Weights of a small GPT-style language model, trained from scratch on English Wikipedia: capped logits.
Each number is 50 + 10 x the weight over its row's rms, rounded and kept within 0 to 99. Layers, rows and columns count from 0. The size before them is the row's rms in percent of the matrix's.

# down: layer 5 MLP down (transposed), 512x128, rms 0.041, rows 456-482, columns 0-127
# up: layer 5 MLP up, 512x128, rms 0.105, rows 457-483, columns 0-127
down456 100:57 61 39 53 57 50 43 43 42 53 60 28 51 51 50 37 56 54 37 58 65 48 65 46 55 54 42 34 54 76 61 40 54 61 42 62 46 44 56 55 71 49 58 52 51 42 34 36 35 47 50 55 48 55 52 52 58 50 46 62 34 46 38 64 47 66 53 47 37 55 60 58 50 58 49 23 33 56 45 43 52 48 59 50 45 36 49 54 39 62 47 33 45 45 54 58 37 59 63 46 58 66 63 38 53 51 48 71 52 39 56 53 57 34 60 48 54 63 35 34 41 52 34 66 67 38 38 49
up457 098:47 58 48 58 53 44 54 63 61 45 52 60 41 54 57 38 50 47 45 59 49 61 66 39 50 50 31 43 52 58 36 56 50 45 61 39 47 48 59 53 52 57 60 59 47 67 26 56 54 42 44 40 51 66 41 46 43 55 47 52 50 57 37 61 61 69 43 45 46 59 37 53 59 72 43 46 60 43 62 58 38 51 62 73 47 42 41 59 36 40 38 42 39 31 60 61 33 39 74 41 64 51 37 49 55 57 37 74 46 51 47 49 62 41 45 40 42 36 46 59 47 28 56 39 49 63 41 60
down457 102:45 31 51 43 34 43 56 56 46 53 33 54 45 44 42 65 57 52 47 53 57 53 54 38 45 36 62 54 37 60 60 69 67 54 49 47 70 46 52 37 35 46 45 64 27 66 49 55 42 63 44 48 38 66 43 49 57 46 57 41 52 49 46 52 55 34 48 45 48 45 54 36 36 45 24 59 54 45 47 53 46 53 77 46 50 39 69 44 59 54 66 51 47 59 67 59 47 50 41 51 47 30 51 43 50 56 56 42 53 64 36 57 54 41 49 56 52 49 78 51 60 47 57 45 28 51 46 68
up458 094:58 40 53 49 45 58 45 39 60 58 42 51 52 57 49 58 52 38 55 54 46 65 42 47 49 37 68 57 54 56 59 46 50 53 57 45 62 47 37 38 45 30 39 39 51 53 39 54 46 53 60 68 55 76 56 41 55 40 47 64 50 58 52 54 30 59 59 37 58 44 56 48 50 65 68 62 48 37 43 55 41 42 67 60 30 22 56 44 54 43 70 59 59 52 48 61 51 61 67 52 61 57 42 67 61 29 49 50 53 43 38 39 42 46 66 43 56 31 64 41 39 56 43 49 59 50 32 57
down458 091:54 49 52 59 61 44 50 70 63 54 61 31 43 65 30 39 56 55 48 53 58 48 53 42 50 46 52 46 59 36 47 62 61 52 57 45 59 36 55 41 38 48 35 42 46 51 51 35 52 67 45 56 54 41 60 44 65 50 57 80 53 53 64 59 43 50 48 61 22 60 38 26 43 50 72 54 56 59 53 56 42 57 38 55 40 49 45 50 46 42 44 58 50 34 56 58 63 45 35 49 45 42 46 39 51 51 68 51 53 64 52 41 63 49 32 28 57 51 52 36 50 51 42 38 44 39 53 70
up459 099:49 48 59 24 36 41 41 52 46 60 39 31 65 41 55 69 41 54 54 63 43 53 42 79 48 39 45 61 30 57 28 57 48 48 49 45 42 47 24 51 54 41 52 63 40 58 43 57 45 55 53 54 63 56 53 50 31 45 32 51 42 47 54 47 54 62 38 43 50 33 45 59 53 71 48 65 48 66 49 51 37 69 56 57 47 51 56 57 61 41 56 47 52 54 43 45 46 52 56 51 40 45 53 64 57 47 40 57 64 57 49 52 54 36 53 46 70 48 45 45 44 48 50 51 45 52 55 83
down459 090:49 49 47 54 50 63 62 45 36 75 53 60 41 41 48 58 49 50 47 66 45 42 52 31 40 43 52 65 48 55 53 56 44 53 37 65 46 47 37 66 44 40 45 39 60 59 47 68 57 49 73 57 44 49 38 60 59 49 56 68 65 48 65 48 38 64 26 47 41 57 57 45 52 51 36 34 45 49 49 35 69 49 47 62 68 39 44 48 43 53 52 50 43 44 54 47 61 31 43 60 59 71 41 27 53 51 45 31 54 65 57 58 45 51 53 46 40 33 57 42 62 42 37 45 41 42 50 54
up460 100:49 46 58 54 44 38 46 63 53 42 53 55 48 47 54 62 55 67 26 58 64 41 50 39 48 40 56 55 47 66 59 48 58 37 66 36 50 65 48 48 46 45 72 39 37 53 63 54 39 50 54 46 49 55 51 33 43 53 47 40 38 31 52 54 53 46 50 62 52 42 53 67 72 54 58 49 46 36 68 56 36 48 60 42 65 36 40 48 64 60 51 66 48 42 41 49 29 49 38 44 60 41 35 59 52 43 39 40 31 39 37 52 65 38 47 57 66 48 58 53 62 45 55 58 49 70 65 62
down460 101:57 31 49 51 65 60 49 70 55 41 48 45 60 76 46 52 57 41 48 63 61 58 59 55 58 36 58 48 56 42 42 41 54 51 54 35 53 58 63 52 47 44 28 54 45 64 63 54 36 42 58 48 65 61 45 36 40 51 52 43 48 76 56 66 51 46 57 54 33 50 34 50 56 43 62 29 58 61 45 62 36 41 44 37 50 42 51 55 42 46 44 35 53 49 44 42 55 76 48 58 41 48 68 60 42 56 56 26 49 46 49 27 54 42 59 49 52 45 48 62 42 39 51 52 53 43 36 45
up461 103:62 52 56 37 54 47 53 42 64 58 38 40 56 53 48 51 60 49 45 56 56 49 58 54 70 52 56 40 58 47 43 61 44 61 55 58 54 63 36 44 41 72 54 40 55 42 51 30 49 67 36 37 43 41 64 66 40 41 54 65 48 62 60 35 44 50 49 45 38 51 65 29 40 50 54 31 47 39 40 53 42 38 48 49 56 47 45 57 36 52 62 55 39 61 68 68 45 37 49 44 51 36 44 46 35 60 44 64 63 45 37 56 65 57 32 54 27 61 62 38 47 57 48 57 50 53 31 60
down461 102:36 42 55 51 57 64 53 52 52 41 63 56 64 53 59 40 40 63 51 55 53 73 58 47 37 30 45 46 55 49 57 52 41 46 52 59 50 46 65 39 48 32 64 62 46 44 45 54 56 58 56 49 61 43 57 50 58 72 68 34 48 46 45 49 50 36 71 35 42 70 42 48 57 39 55 42 47 41 49 49 39 54 54 46 30 44 60 59 43 41 48 31 59 48 48 52 37 42 44 58 51 43 55 59 54 49 72 38 60 76 42 59 46 32 53 73 33 40 38 34 56 52 50 60 50 42 42 46
up462 095:49 64 63 63 36 52 42 51 28 60 54 57 63 37 45 49 44 60 40 52 51 28 65 44 47 63 40 66 59 44 52 47 59 45 68 39 50 56 71 43 62 63 36 37 37 48 49 47 35 43 46 51 53 47 50 43 55 33 39 58 42 47 36 49 55 32 54 51 62 52 63 60 38 44 49 38 52 50 62 47 54 58 44 50 45 50 40 59 67 39 58 46 44 42 51 51 65 63 57 56 54 66 57 42 63 55 36 47 57 58 68 51 23 63 68 42 53 56 46 53 78 42 61 60 50 45 45 51
down462 092:57 35 43 51 54 39 56 34 54 51 63 49 43 55 65 39 50 36 53 49 59 63 62 56 53 35 62 33 48 30 64 77 37 54 46 59 51 51 43 66 45 39 57 30 68 45 48 52 54 32 41 47 55 63 48 71 48 66 35 39 61 63 57 45 54 57 60 48 48 52 50 42 50 47 59 44 42 56 46 39 53 46 55 38 42 55 57 32 44 52 33 49 60 58 52 56 45 38 32 66 40 44 47 43 51 40 48 49 53 73 47 63 72 48 67 60 44 47 52 39 49 42 48 44 37 51 49 68
up463 103:55 52 63 56 42 45 46 44 33 53 57 75 51 54 32 30 64 54 27 50 52 48 69 41 40 33 44 59 42 54 59 52 47 39 46 49 48 54 40 42 48 47 43 62 52 53 39 53 57 39 44 46 43 50 54 51 35 49 45 47 53 39 44 60 50 45 46 24 63 55 54 53 58 69 55 56 48 42 14 41 57 57 39 59 52 57 44 55 63 51 59 43 53 58 47 55 50 36 53 44 59 59 58 51 49 40 60 35 62 56 36 75 43 50 57 55 45 66 55 42 75 63 51 44 55 61 65 55
down463 097:49 50 46 51 54 57 66 31 34 60 46 45 58 34 50 61 66 45 38 47 56 46 59 48 61 53 53 41 58 45 32 55 36 72 56 49 54 50 43 67 48 48 49 45 55 49 54 63 40 59 33 76 45 54 49 55 51 39 53 49 45 39 43 52 53 53 48 61 48 43 55 59 47 49 53 40 48 25 70 69 39 47 46 69 54 38 43 36 41 42 57 40 29 51 48 71 54 42 50 53 58 41 49 59 54 73 59 62 58 55 62 39 47 50 50 38 39 51 28 35 52 53 28 61 53 64 55 44
up464 092:34 62 45 45 56 67 42 59 55 62 49 53 52 52 37 66 57 33 45 66 56 44 45 32 50 41 65 53 62 52 52 48 59 50 59 46 25 62 36 54 38 50 42 49 66 51 42 40 60 41 52 27 57 51 48 50 39 54 36 59 40 42 27 43 69 55 58 48 46 44 53 52 44 51 54 46 41 39 50 74 33 41 38 61 63 45 62 43 37 56 45 53 49 47 47 73 50 40 47 53 57 56 54 57 67 37 51 60 42 39 41 44 57 55 57 60 67 59 55 29 51 58 34 43 51 60 41 50
down464 097:59 62 34 51 44 40 55 49 35 52 61 47 55 43 43 33 36 43 49 34 51 80 50 36 63 63 56 44 58 30 50 41 57 59 60 32 58 62 44 40 55 60 62 47 51 40 57 51 51 64 51 67 46 49 48 45 53 53 39 38 65 44 54 59 36 51 56 44 63 62 43 56 52 43 56 58 41 46 52 37 73 50 56 48 51 65 61 40 68 64 64 46 58 45 52 25 51 51 45 53 55 47 47 60 36 63 52 38 49 47 50 25 50 43 56 32 42 43 61 53 52 48 47 68 52 36 39 39
up465 096:49 58 60 55 47 34 51 56 50 44 40 47 44 66 42 50 41 53 61 46 55 58 48 65 52 44 49 58 56 41 43 79 38 28 54 48 47 30 49 45 62 48 56 58 32 45 45 38 58 38 56 48 55 42 52 53 64 29 53 68 59 57 38 61 32 52 31 61 35 49 48 35 58 69 44 42 50 47 60 51 53 58 54 40 58 40 56 40 61 37 58 43 69 35 60 48 36 46 63 65 51 46 50 70 50 59 36 41 46 60 42 45 54 44 64 54 52 62 36 58 72 48 42 48 63 40 60 50
down465 098:61 52 29 69 48 60 62 55 58 69 52 42 59 35 67 43 57 52 54 47 65 61 47 57 22 45 45 54 43 49 48 31 58 40 66 66 57 50 55 62 64 48 49 41 40 56 50 40 69 42 48 41 51 66 62 45 45 53 51 61 48 56 50 51 45 54 55 57 53 31 56 45 46 55 50 68 56 45 51 56 43 54 50 50 47 56 49 54 49 51 55 54 64 43 57 52 51 40 70 54 57 32 36 39 38 45 62 33 48 57 47 26 34 53 50 64 43 31 38 34 41 36 40 55 33 59 36 50
up466 104:42 51 45 54 57 38 60 48 44 40 56 62 49 60 58 34 67 55 42 26 47 51 42 41 51 49 56 48 37 48 53 40 41 42 53 43 45 47 44 43 49 51 54 48 55 64 44 42 45 54 68 52 58 36 43 51 31 36 24 24 47 45 64 55 58 74 38 56 45 61 49 59 51 59 33 37 54 48 59 42 63 60 67 33 53 57 42 45 64 46 53 41 48 38 59 70 58 48 41 60 39 67 50 60 60 42 56 51 46 56 60 61 62 52 54 61 41 51 47 41 41 41 32 70 58 43 69 57
down466 116:46 59 55 53 50 39 54 50 31 60 42 36 57 49 41 75 59 44 45 31 50 49 68 37 42 71 40 65 69 60 60 55 55 50 45 65 44 55 36 49 46 68 39 40 38 33 36 57 56 50 52 40 46 55 51 52 52 64 55 60 49 46 40 43 50 51 39 57 40 61 44 37 34 51 45 54 50 60 56 52 47 26 51 61 50 48 41 41 43 46 67 56 36 60 49 59 58 47 45 51 61 59 73 50 36 57 53 71 65 41 61 53 26 54 52 30 49 42 56 43 48 42 41 60 58 44 48 48
up467 108:64 51 40 45 62 50 66 50 46 33 45 42 41 66 64 51 58 39 39 38 45 45 59 36 53 57 58 46 50 49 69 34 49 57 44 45 52 59 54 58 66 44 60 39 41 57 50 46 64 60 63 41 62 55 58 39 52 44 60 49 57 38 56 55 47 50 52 72 63 61 49 68 58 53 43 44 26 48 64 52 33 65 62 46 55 45 42 49 47 53 58 53 42 46 56 65 35 47 54 57 59 52 70 62 55 48 41 47 17 41 56 49 34 41 49 55 40 56 40 45 38 38 40 43 71 56 51 33
down467 110:57 46 48 39 52 55 42 72 47 52 49 47 34 56 47 52 49 55 42 52 63 51 50 54 58 54 54 58 58 45 50 52 53 50 55 46 37 54 44 34 62 48 50 51 43 22 45 44 41 55 62 58 67 54 39 44 40 52 51 26 46 61 40 59 58 45 48 31 46 44 45 54 46 48 43 55 72 59 51 55 46 59 49 52 31 47 57 91 41 65 51 42 34 44 48 50 39 53 38 48 59 62 37 43 66 60 57 54 51 44 55 59 55 44 44 32 64 48 62 41 31 31 54 69 63 37 48 68
up468 112:51 73 44 47 61 74 65 45 43 54 66 51 62 34 60 44 48 70 42 42 54 57 48 37 66 55 52 40 51 46 37 56 70 46 53 40 49 58 54 48 59 64 44 56 37 56 51 69 63 58 40 35 55 29 42 53 46 41 51 22 56 49 43 42 43 49 28 51 54 40 56 48 39 46 58 32 46 42 53 57 52 49 44 30 49 37 53 37 43 64 66 58 64 69 44 51 53 32 70 54 52 47 51 43 45 51 39 59 54 54 50 56 39 45 53 47 43 59 57 52 43 37 46 43 45 38 66 44
down468 109:37 56 36 64 54 57 40 45 68 65 33 52 43 49 54 39 62 48 47 57 36 50 51 55 47 58 56 41 46 58 45 51 64 50 68 46 47 40 46 56 35 42 52 34 62 35 68 37 66 63 52 48 66 58 33 44 40 43 57 51 46 50 40 52 71 53 38 69 45 42 64 55 52 28 47 68 51 56 37 54 39 36 49 55 46 57 38 33 48 49 28 43 51 67 61 41 70 45 51 60 29 45 53 50 44 63 57 51 46 52 53 62 65 60 50 45 49 48 60 50 47 39 35 68 46 51 51 45
up469 094:48 62 36 63 28 45 56 40 63 44 56 56 49 42 56 40 49 49 43 57 65 45 38 54 40 42 70 48 54 41 56 60 37 51 57 47 48 55 58 51 36 56 23 54 56 49 40 68 35 43 42 53 43 57 55 31 57 52 40 63 62 51 69 41 36 60 42 63 50 55 32 48 61 58 66 35 49 45 45 73 39 41 58 46 61 57 62 52 45 48 67 43 45 38 59 59 40 54 46 60 47 63 55 48 61 50 43 39 38 56 36 42 53 39 68 66 67 48 27 57 47 46 43 53 58 43 59 49
down469 097:48 44 50 43 40 62 51 53 42 54 63 51 65 65 35 70 54 62 61 48 44 50 40 60 46 52 61 53 59 44 51 47 38 43 43 41 70 36 48 43 39 46 64 30 26 49 60 56 41 46 43 61 46 57 54 49 34 49 46 48 44 61 44 64 59 55 72 34 69 44 42 66 55 56 58 62 60 56 41 53 49 60 49 47 54 63 59 53 60 49 31 38 47 38 50 63 64 53 61 43 35 43 48 57 35 59 65 51 34 43 46 26 45 68 45 29 39 50 56 45 56 41 55 34 50 46 52 48
up470 100:70 45 48 48 49 40 31 39 48 53 37 52 52 41 33 40 52 61 49 75 19 60 45 70 55 57 58 69 44 49 42 56 38 43 41 51 47 60 53 48 40 55 51 44 42 48 30 34 49 56 33 32 28 52 47 52 51 52 61 54 60 54 59 54 54 55 58 53 53 43 49 41 60 40 69 43 37 51 47 39 71 42 59 50 38 50 42 53 36 60 36 54 64 42 40 34 51 51 77 45 58 41 44 42 57 42 42 51 46 57 58 38 57 49 56 64 60 44 62 56 44 49 63 44 52 42 47 53
down470 100:46 42 45 44 54 58 47 45 50 53 50 58 63 42 53 26 50 66 67 61 38 59 57 40 34 60 64 37 47 52 42 34 54 63 67 48 41 56 57 58 46 33 32 50 46 49 58 52 48 41 63 36 60 57 48 31 40 53 56 35 47 27 57 50 47 72 35 65 56 56 75 52 67 51 59 41 63 55 39 66 47 61 52 50 62 46 44 41 55 33 55 60 43 40 46 42 44 54 56 47 47 45 63 52 37 50 58 42 56 42 31 74 35 48 58 55 46 50 44 52 56 45 39 47 46 57 61 44
up471 099:36 36 45 35 56 51 64 35 57 51 47 54 44 40 47 41 58 46 57 50 65 50 31 60 55 35 40 36 57 56 62 61 63 40 55 36 48 47 51 61 61 53 60 60 48 50 55 56 49 38 70 50 43 51 27 69 39 50 59 43 29 40 60 38 62 56 40 51 50 51 59 60 47 47 47 50 35 60 55 55 56 50 70 51 57 39 58 51 46 62 57 32 30 59 55 36 41 56 60 43 37 59 58 44 55 32 37 55 52 34 48 62 69 57 40 40 50 44 49 50 46 57 57 57 66 67 31 44
down471 110:52 52 43 45 46 31 53 54 69 55 50 30 49 59 52 46 56 52 70 58 45 68 49 40 34 59 67 77 32 46 46 61 47 53 64 45 43 47 41 49 46 51 47 63 49 34 31 63 56 52 60 54 45 43 44 33 58 31 52 59 51 53 32 38 45 62 49 35 39 38 44 57 56 50 57 53 56 33 54 58 61 50 44 46 51 49 61 43 58 41 48 42 60 47 56 60 35 43 52 68 34 59 53 53 74 46 44 59 41 49 43 38 57 64 39 42 44 44 41 40 60 55 58 42 68 49 52 72
up472 100:55 55 32 39 59 31 45 49 53 62 51 51 57 45 41 50 65 54 46 59 46 61 77 38 41 32 62 59 38 61 70 39 61 57 57 63 43 62 51 53 41 56 53 42 51 59 48 51 50 45 45 69 48 46 35 56 58 60 60 40 46 69 51 59 59 62 46 37 57 59 48 63 38 63 60 35 32 53 58 53 49 46 64 64 40 39 43 47 56 40 54 49 37 45 43 51 39 49 53 32 43 39 50 50 41 53 59 51 46 52 45 59 24 23 50 43 48 53 54 52 26 40 63 45 54 55 55 65
down472 102:61 31 43 50 40 56 31 44 41 49 40 42 60 40 38 55 50 48 61 42 44 50 52 59 41 57 45 46 57 54 46 52 46 45 34 52 49 61 54 33 41 59 14 43 28 52 60 53 47 71 61 62 36 49 54 25 42 42 40 61 53 46 45 56 49 56 58 42 45 51 68 40 49 71 47 62 45 53 47 47 41 47 48 53 44 64 38 52 64 59 57 48 69 56 66 38 63 51 44 52 44 53 43 65 32 61 62 47 57 62 56 36 48 37 61 57 46 44 49 61 72 51 51 46 57 65 56 53
up473 093:58 42 62 49 63 30 50 42 46 49 48 55 50 32 51 56 57 62 60 59 64 46 41 51 51 50 51 46 41 43 57 55 68 65 39 40 50 37 45 47 41 68 29 37 67 41 69 62 55 48 34 66 54 32 56 53 44 64 38 58 69 31 43 68 55 43 56 48 56 37 45 34 65 43 53 53 62 59 37 47 33 34 53 46 28 53 58 37 53 59 46 52 41 53 47 53 44 54 49 36 61 53 55 45 52 55 53 44 45 46 52 54 51 52 64 65 68 64 50 39 55 48 38 55 30 58 38 50
down473 090:45 51 78 22 30 51 55 43 70 54 48 46 60 57 63 56 54 63 30 49 71 41 53 51 58 56 49 55 58 40 55 47 36 44 58 44 60 57 49 45 52 61 55 56 42 69 48 36 67 64 50 50 50 58 63 41 48 45 50 55 56 54 35 63 48 43 45 48 50 37 45 63 52 44 41 41 33 40 48 53 61 51 64 47 38 39 53 56 47 42 42 47 65 54 38 32 53 52 47 46 49 48 61 40 40 40 74 42 56 60 65 32 42 47 35 44 44 46 58 49 35 52 64 48 51 63 29 56
up474 106:61 57 46 60 42 51 62 46 50 61 54 63 56 35 60 51 45 44 60 66 42 57 46 53 60 42 43 55 42 33 62 48 45 57 52 52 56 72 58 52 39 33 51 59 62 48 53 29 38 48 45 39 55 46 65 64 56 35 35 63 44 55 68 40 46 58 51 46 79 50 43 34 54 58 59 52 59 37 57 47 59 53 54 50 66 40 31 48 74 39 54 45 39 45 44 63 40 47 60 45 66 44 40 42 55 28 46 48 57 44 59 43 45 52 47 54 56 37 35 37 68 67 45 64 45 41 42 53
down474 102:41 48 47 64 50 58 48 47 47 41 67 37 52 44 58 38 45 54 36 52 46 35 43 34 39 50 69 65 48 48 43 58 59 58 41 52 63 63 53 42 44 50 29 58 46 45 41 46 60 40 39 71 45 49 59 61 52 50 46 49 51 56 61 63 58 59 46 40 34 60 54 39 59 45 56 70 52 71 43 25 44 30 57 64 39 52 63 54 49 46 41 61 42 42 47 47 37 48 54 55 59 53 38 36 45 58 58 67 34 57 60 67 35 60 34 44 66 44 58 53 55 59 41 52 36 58 60 36
up475 108:49 54 39 54 65 58 48 58 35 56 58 41 46 67 66 45 42 54 51 50 55 39 38 62 66 46 26 53 39 43 42 51 45 43 44 42 46 46 44 46 54 52 43 45 50 40 48 44 52 38 51 41 48 44 41 62 52 40 65 65 50 47 66 53 66 53 68 37 48 48 42 49 30 50 50 40 37 42 38 49 56 60 39 51 32 40 62 60 40 55 63 57 56 37 50 41 44 39 51 49 41 39 54 68 54 62 37 41 46 55 50 48 53 63 69 58 55 32 52 22 36 53 70 56 64 45 66 73
down475 108:59 49 52 62 49 52 41 67 59 22 41 58 40 27 54 55 25 51 50 48 45 57 46 32 42 60 54 60 60 42 46 49 52 73 47 63 45 43 38 50 62 51 49 30 54 33 39 45 39 57 73 50 64 61 29 40 40 56 51 50 47 47 51 55 54 58 34 55 49 40 56 60 64 53 45 48 45 51 46 49 43 52 51 52 41 60 69 49 51 47 51 55 58 50 34 60 56 43 56 43 30 51 46 60 35 63 76 58 48 46 50 39 47 55 39 41 47 52 42 58 69 67 42 53 52 57 43 66
up476 103:26 44 61 51 44 53 59 44 56 56 32 59 56 55 69 46 63 45 45 47 35 51 55 46 43 65 46 41 40 52 63 54 38 60 62 48 43 39 46 31 42 58 57 55 65 49 46 46 47 61 47 60 35 73 38 40 51 31 66 56 50 68 52 59 57 68 52 65 61 37 53 35 44 51 54 53 47 52 62 36 60 52 40 31 35 38 61 44 43 54 54 49 53 55 58 58 60 28 46 33 56 48 63 48 59 49 36 43 38 43 38 49 38 62 59 42 66 52 41 45 40 42 57 63 50 48 68 48
down476 095:52 59 45 48 48 34 46 43 49 34 36 44 44 49 44 41 45 41 36 37 51 37 66 52 39 75 32 52 46 69 43 47 67 54 54 58 54 43 58 72 52 58 62 49 63 36 55 39 47 62 53 54 47 50 61 44 41 39 53 50 52 43 64 44 51 42 32 28 37 52 63 58 48 69 43 54 54 48 54 37 68 50 50 56 65 70 48 40 53 42 47 32 47 47 58 49 70 49 45 43 45 56 45 48 62 46 40 57 44 56 46 66 75 58 52 41 54 54 32 51 42 61 60 47 56 57 30 62
up477 093:56 48 46 40 54 62 48 46 52 73 56 43 47 58 44 29 49 52 48 53 55 62 51 32 39 53 48 47 68 62 55 49 46 57 48 46 55 60 62 51 50 65 41 50 55 61 43 54 70 55 62 30 56 44 53 40 51 59 52 27 46 28 65 37 51 52 38 29 56 41 44 47 70 53 52 56 42 51 40 66 48 55 54 48 32 40 49 42 36 55 31 57 43 66 40 49 43 64 56 61 54 54 45 68 41 44 42 38 58 41 36 35 34 54 40 49 37 62 50 73 59 56 57 51 34 52 50 56
down477 091:60 53 47 53 61 25 39 49 60 40 41 36 42 62 58 49 43 49 58 47 58 43 63 66 56 43 39 48 39 42 19 66 51 64 43 64 66 48 59 30 38 42 40 44 56 43 44 75 64 48 58 44 56 69 49 40 44 39 64 48 60 51 61 40 53 49 43 44 39 57 58 35 48 43 56 65 46 67 45 40 44 54 58 48 70 58 47 55 44 48 53 39 51 53 64 44 36 58 42 65 42 69 55 60 44 50 55 52 50 44 39 43 64 51 54 37 40 49 49 57 41 38 46 54 37 54 46 67
up478 107:52 59 53 67 60 66 37 59 43 40 68 55 65 52 55 38 49 67 41 58 38 30 62 48 45 59 69 48 58 59 59 58 47 49 57 33 36 45 64 50 44 53 60 45 29 39 62 38 46 45 56 62 42 32 64 53 35 48 28 63 49 56 55 61 44 46 49 59 53 63 28 54 48 58 40 51 68 50 33 38 46 50 39 49 50 46 51 50 52 49 55 63 31 56 50 59 37 49 61 45 70 61 54 51 52 35 44 46 55 47 49 51 64 56 55 48 37 63 39 42 44 36 56 29 46 42 44 49
down478 103:56 44 68 47 50 51 54 48 24 52 42 57 57 71 52 60 21 55 30 44 41 60 50 54 46 59 46 40 59 45 52 49 42 39 62 57 42 61 56 25 42 59 62 65 64 69 60 64 56 53 41 46 36 61 44 58 58 41 56 46 57 59 50 42 53 44 46 37 39 43 65 50 55 40 37 45 42 50 69 65 51 46 44 44 55 42 59 24 52 57 38 67 62 38 41 58 59 48 50 41 45 51 52 47 48 68 43 53 44 44 42 47 40 48 34 57 39 48 42 57 49 52 56 60 41 63 53 65
up479 105:40 49 55 23 42 57 32 52 53 63 69 41 52 52 47 46 58 46 57 40 68 25 35 51 53 45 78 58 57 38 45 51 46 26 51 40 53 45 59 61 45 44 40 74 47 50 44 49 47 45 37 54 33 63 47 53 47 46 62 56 47 62 56 49 64 45 56 57 48 52 55 53 57 47 47 65 55 60 39 36 50 41 62 32 38 42 53 57 48 37 61 51 49 45 43 55 48 44 45 52 36 63 68 35 46 42 38 51 50 48 53 61 40 45 39 60 48 60 56 61 61 74 53 35 64 65 50 51
down479 097:45 51 52 51 53 60 59 45 39 54 43 47 42 47 68 44 54 72 49 60 62 56 50 53 43 62 60 39 51 58 32 47 56 60 53 52 37 51 42 70 48 50 50 40 36 76 45 60 54 50 55 37 36 33 32 65 53 49 44 60 60 35 60 67 35 59 45 39 42 45 59 58 42 58 55 36 66 36 55 47 53 55 55 57 30 37 44 62 55 52 69 29 53 55 59 30 67 45 58 42 50 50 54 30 44 30 43 36 57 55 60 45 45 59 62 43 45 46 39 45 54 45 54 47 44 61 60 42
up480 099:43 53 45 69 64 42 49 39 59 51 50 52 36 59 49 39 44 55 57 46 40 72 40 56 32 60 60 56 31 45 53 41 64 50 53 48 51 62 48 47 55 51 47 61 47 61 62 57 78 57 35 18 23 57 62 60 62 41 48 46 53 59 55 43 48 52 29 48 47 40 41 48 66 48 43 42 65 62 58 54 48 74 54 52 60 61 50 53 40 48 41 45 41 47 46 76 48 37 63 55 43 50 57 48 53 46 49 47 44 55 41 49 67 56 48 64 53 43 46 47 52 43 67 58 50 42 61 61
down480 098:70 49 52 50 55 56 52 61 41 37 45 49 57 41 54 75 63 46 45 30 62 42 57 63 49 58 55 65 64 58 66 26 65 48 62 45 49 73 48 43 41 56 48 61 27 45 48 49 50 63 51 41 69 50 45 53 37 46 46 54 39 49 40 57 56 34 44 31 53 46 59 55 44 45 40 45 37 51 60 51 55 36 48 38 50 52 68 57 55 52 50 49 38 51 40 68 51 43 32 39 60 39 50 57 56 55 54 56 50 62 49 45 27 77 41 62 46 54 48 42 52 37 46 38 50 40 50 45
up481 094:32 68 37 60 54 68 63 36 50 54 52 43 51 45 48 47 41 54 51 34 47 57 66 41 42 43 53 51 57 47 68 49 54 23 61 45 41 39 63 62 59 54 43 52 57 39 47 50 56 65 64 57 49 50 48 54 57 55 54 41 52 42 60 26 47 63 33 59 32 67 31 49 44 34 32 54 43 62 46 47 63 47 45 52 50 58 59 50 39 37 56 45 59 51 38 67 64 73 51 45 43 44 50 48 35 41 47 52 40 52 31 51 63 56 46 49 50 68 70 47 46 45 47 51 60 50 42 66
down481 094:38 55 50 55 39 57 47 60 52 51 59 47 83 42 61 63 53 63 54 59 52 57 37 74 42 36 53 57 40 40 42 39 31 63 45 57 67 43 53 52 57 47 49 38 55 40 32 48 49 42 45 44 38 42 33 48 63 64 38 53 45 38 44 49 62 66 37 47 51 64 48 53 41 57 56 33 68 52 54 42 63 33 53 57 39 61 51 58 41 30 60 49 60 59 39 62 48 58 44 53 54 40 35 39 63 50 48 43 36 61 43 44 45 48 52 64 48 39 43 50 47 75 46 56 60 58 42 50
up482 107:43 53 59 38 58 31 56 55 49 43 57 50 59 37 50 45 57 29 46 33 54 56 37 53 46 54 65 46 67 64 36 48 64 60 55 51 51 53 39 67 25 54 36 36 26 48 42 43 63 46 46 53 44 64 42 34 55 42 30 69 36 47 45 36 52 37 50 52 50 44 40 40 54 39 69 57 54 55 49 53 53 41 49 50 46 32 56 47 56 57 54 53 37 43 46 67 52 52 39 49 52 67 55 46 42 45 40 28 68 58 54 50 36 43 53 36 48 53 54 55 50 39 42 59 77 53 54 47
down482 102:67 65 44 42 56 47 42 41 63 61 43 64 48 31 45 42 54 54 50 58 48 65 39 44 63 53 48 47 60 35 46 43 51 48 58 40 59 60 60 30 50 50 41 55 46 53 54 36 70 39 55 37 43 62 46 55 62 54 46 39 53 33 46 49 59 52 36 55 56 48 65 52 49 49 62 43 39 62 62 45 49 58 48 38 54 51 39 43 23 44 61 65 51 46 78 68 43 38 47 69 59 53 60 26 45 54 54 49 32 49 43 60 67 44 53 44 59 43 60 38 50 55 34 46 48 29 49 58
up483 102:50 49 44 65 49 43 42 41 61 45 46 58 35 49 50 38 50 49 46 49 51 58 62 44 40 69 40 49 58 32 32 48 60 61 67 64 44 49 47 52 61 57 61 65 47 40 44 50 70 57 51 47 63 65 49 28 43 47 40 47 42 57 45 59 44 63 47 47 63 39 48 58 49 43 40 59 32 67 61 39 63 49 54 34 73 36 45 55 43 52 59 59 49 34 41 44 32 39 58 57 42 45 53 44 56 26 53 50 36 47 55 53 44 44 49 47 35 56 50 42 81 63 64 45 37 59 54 53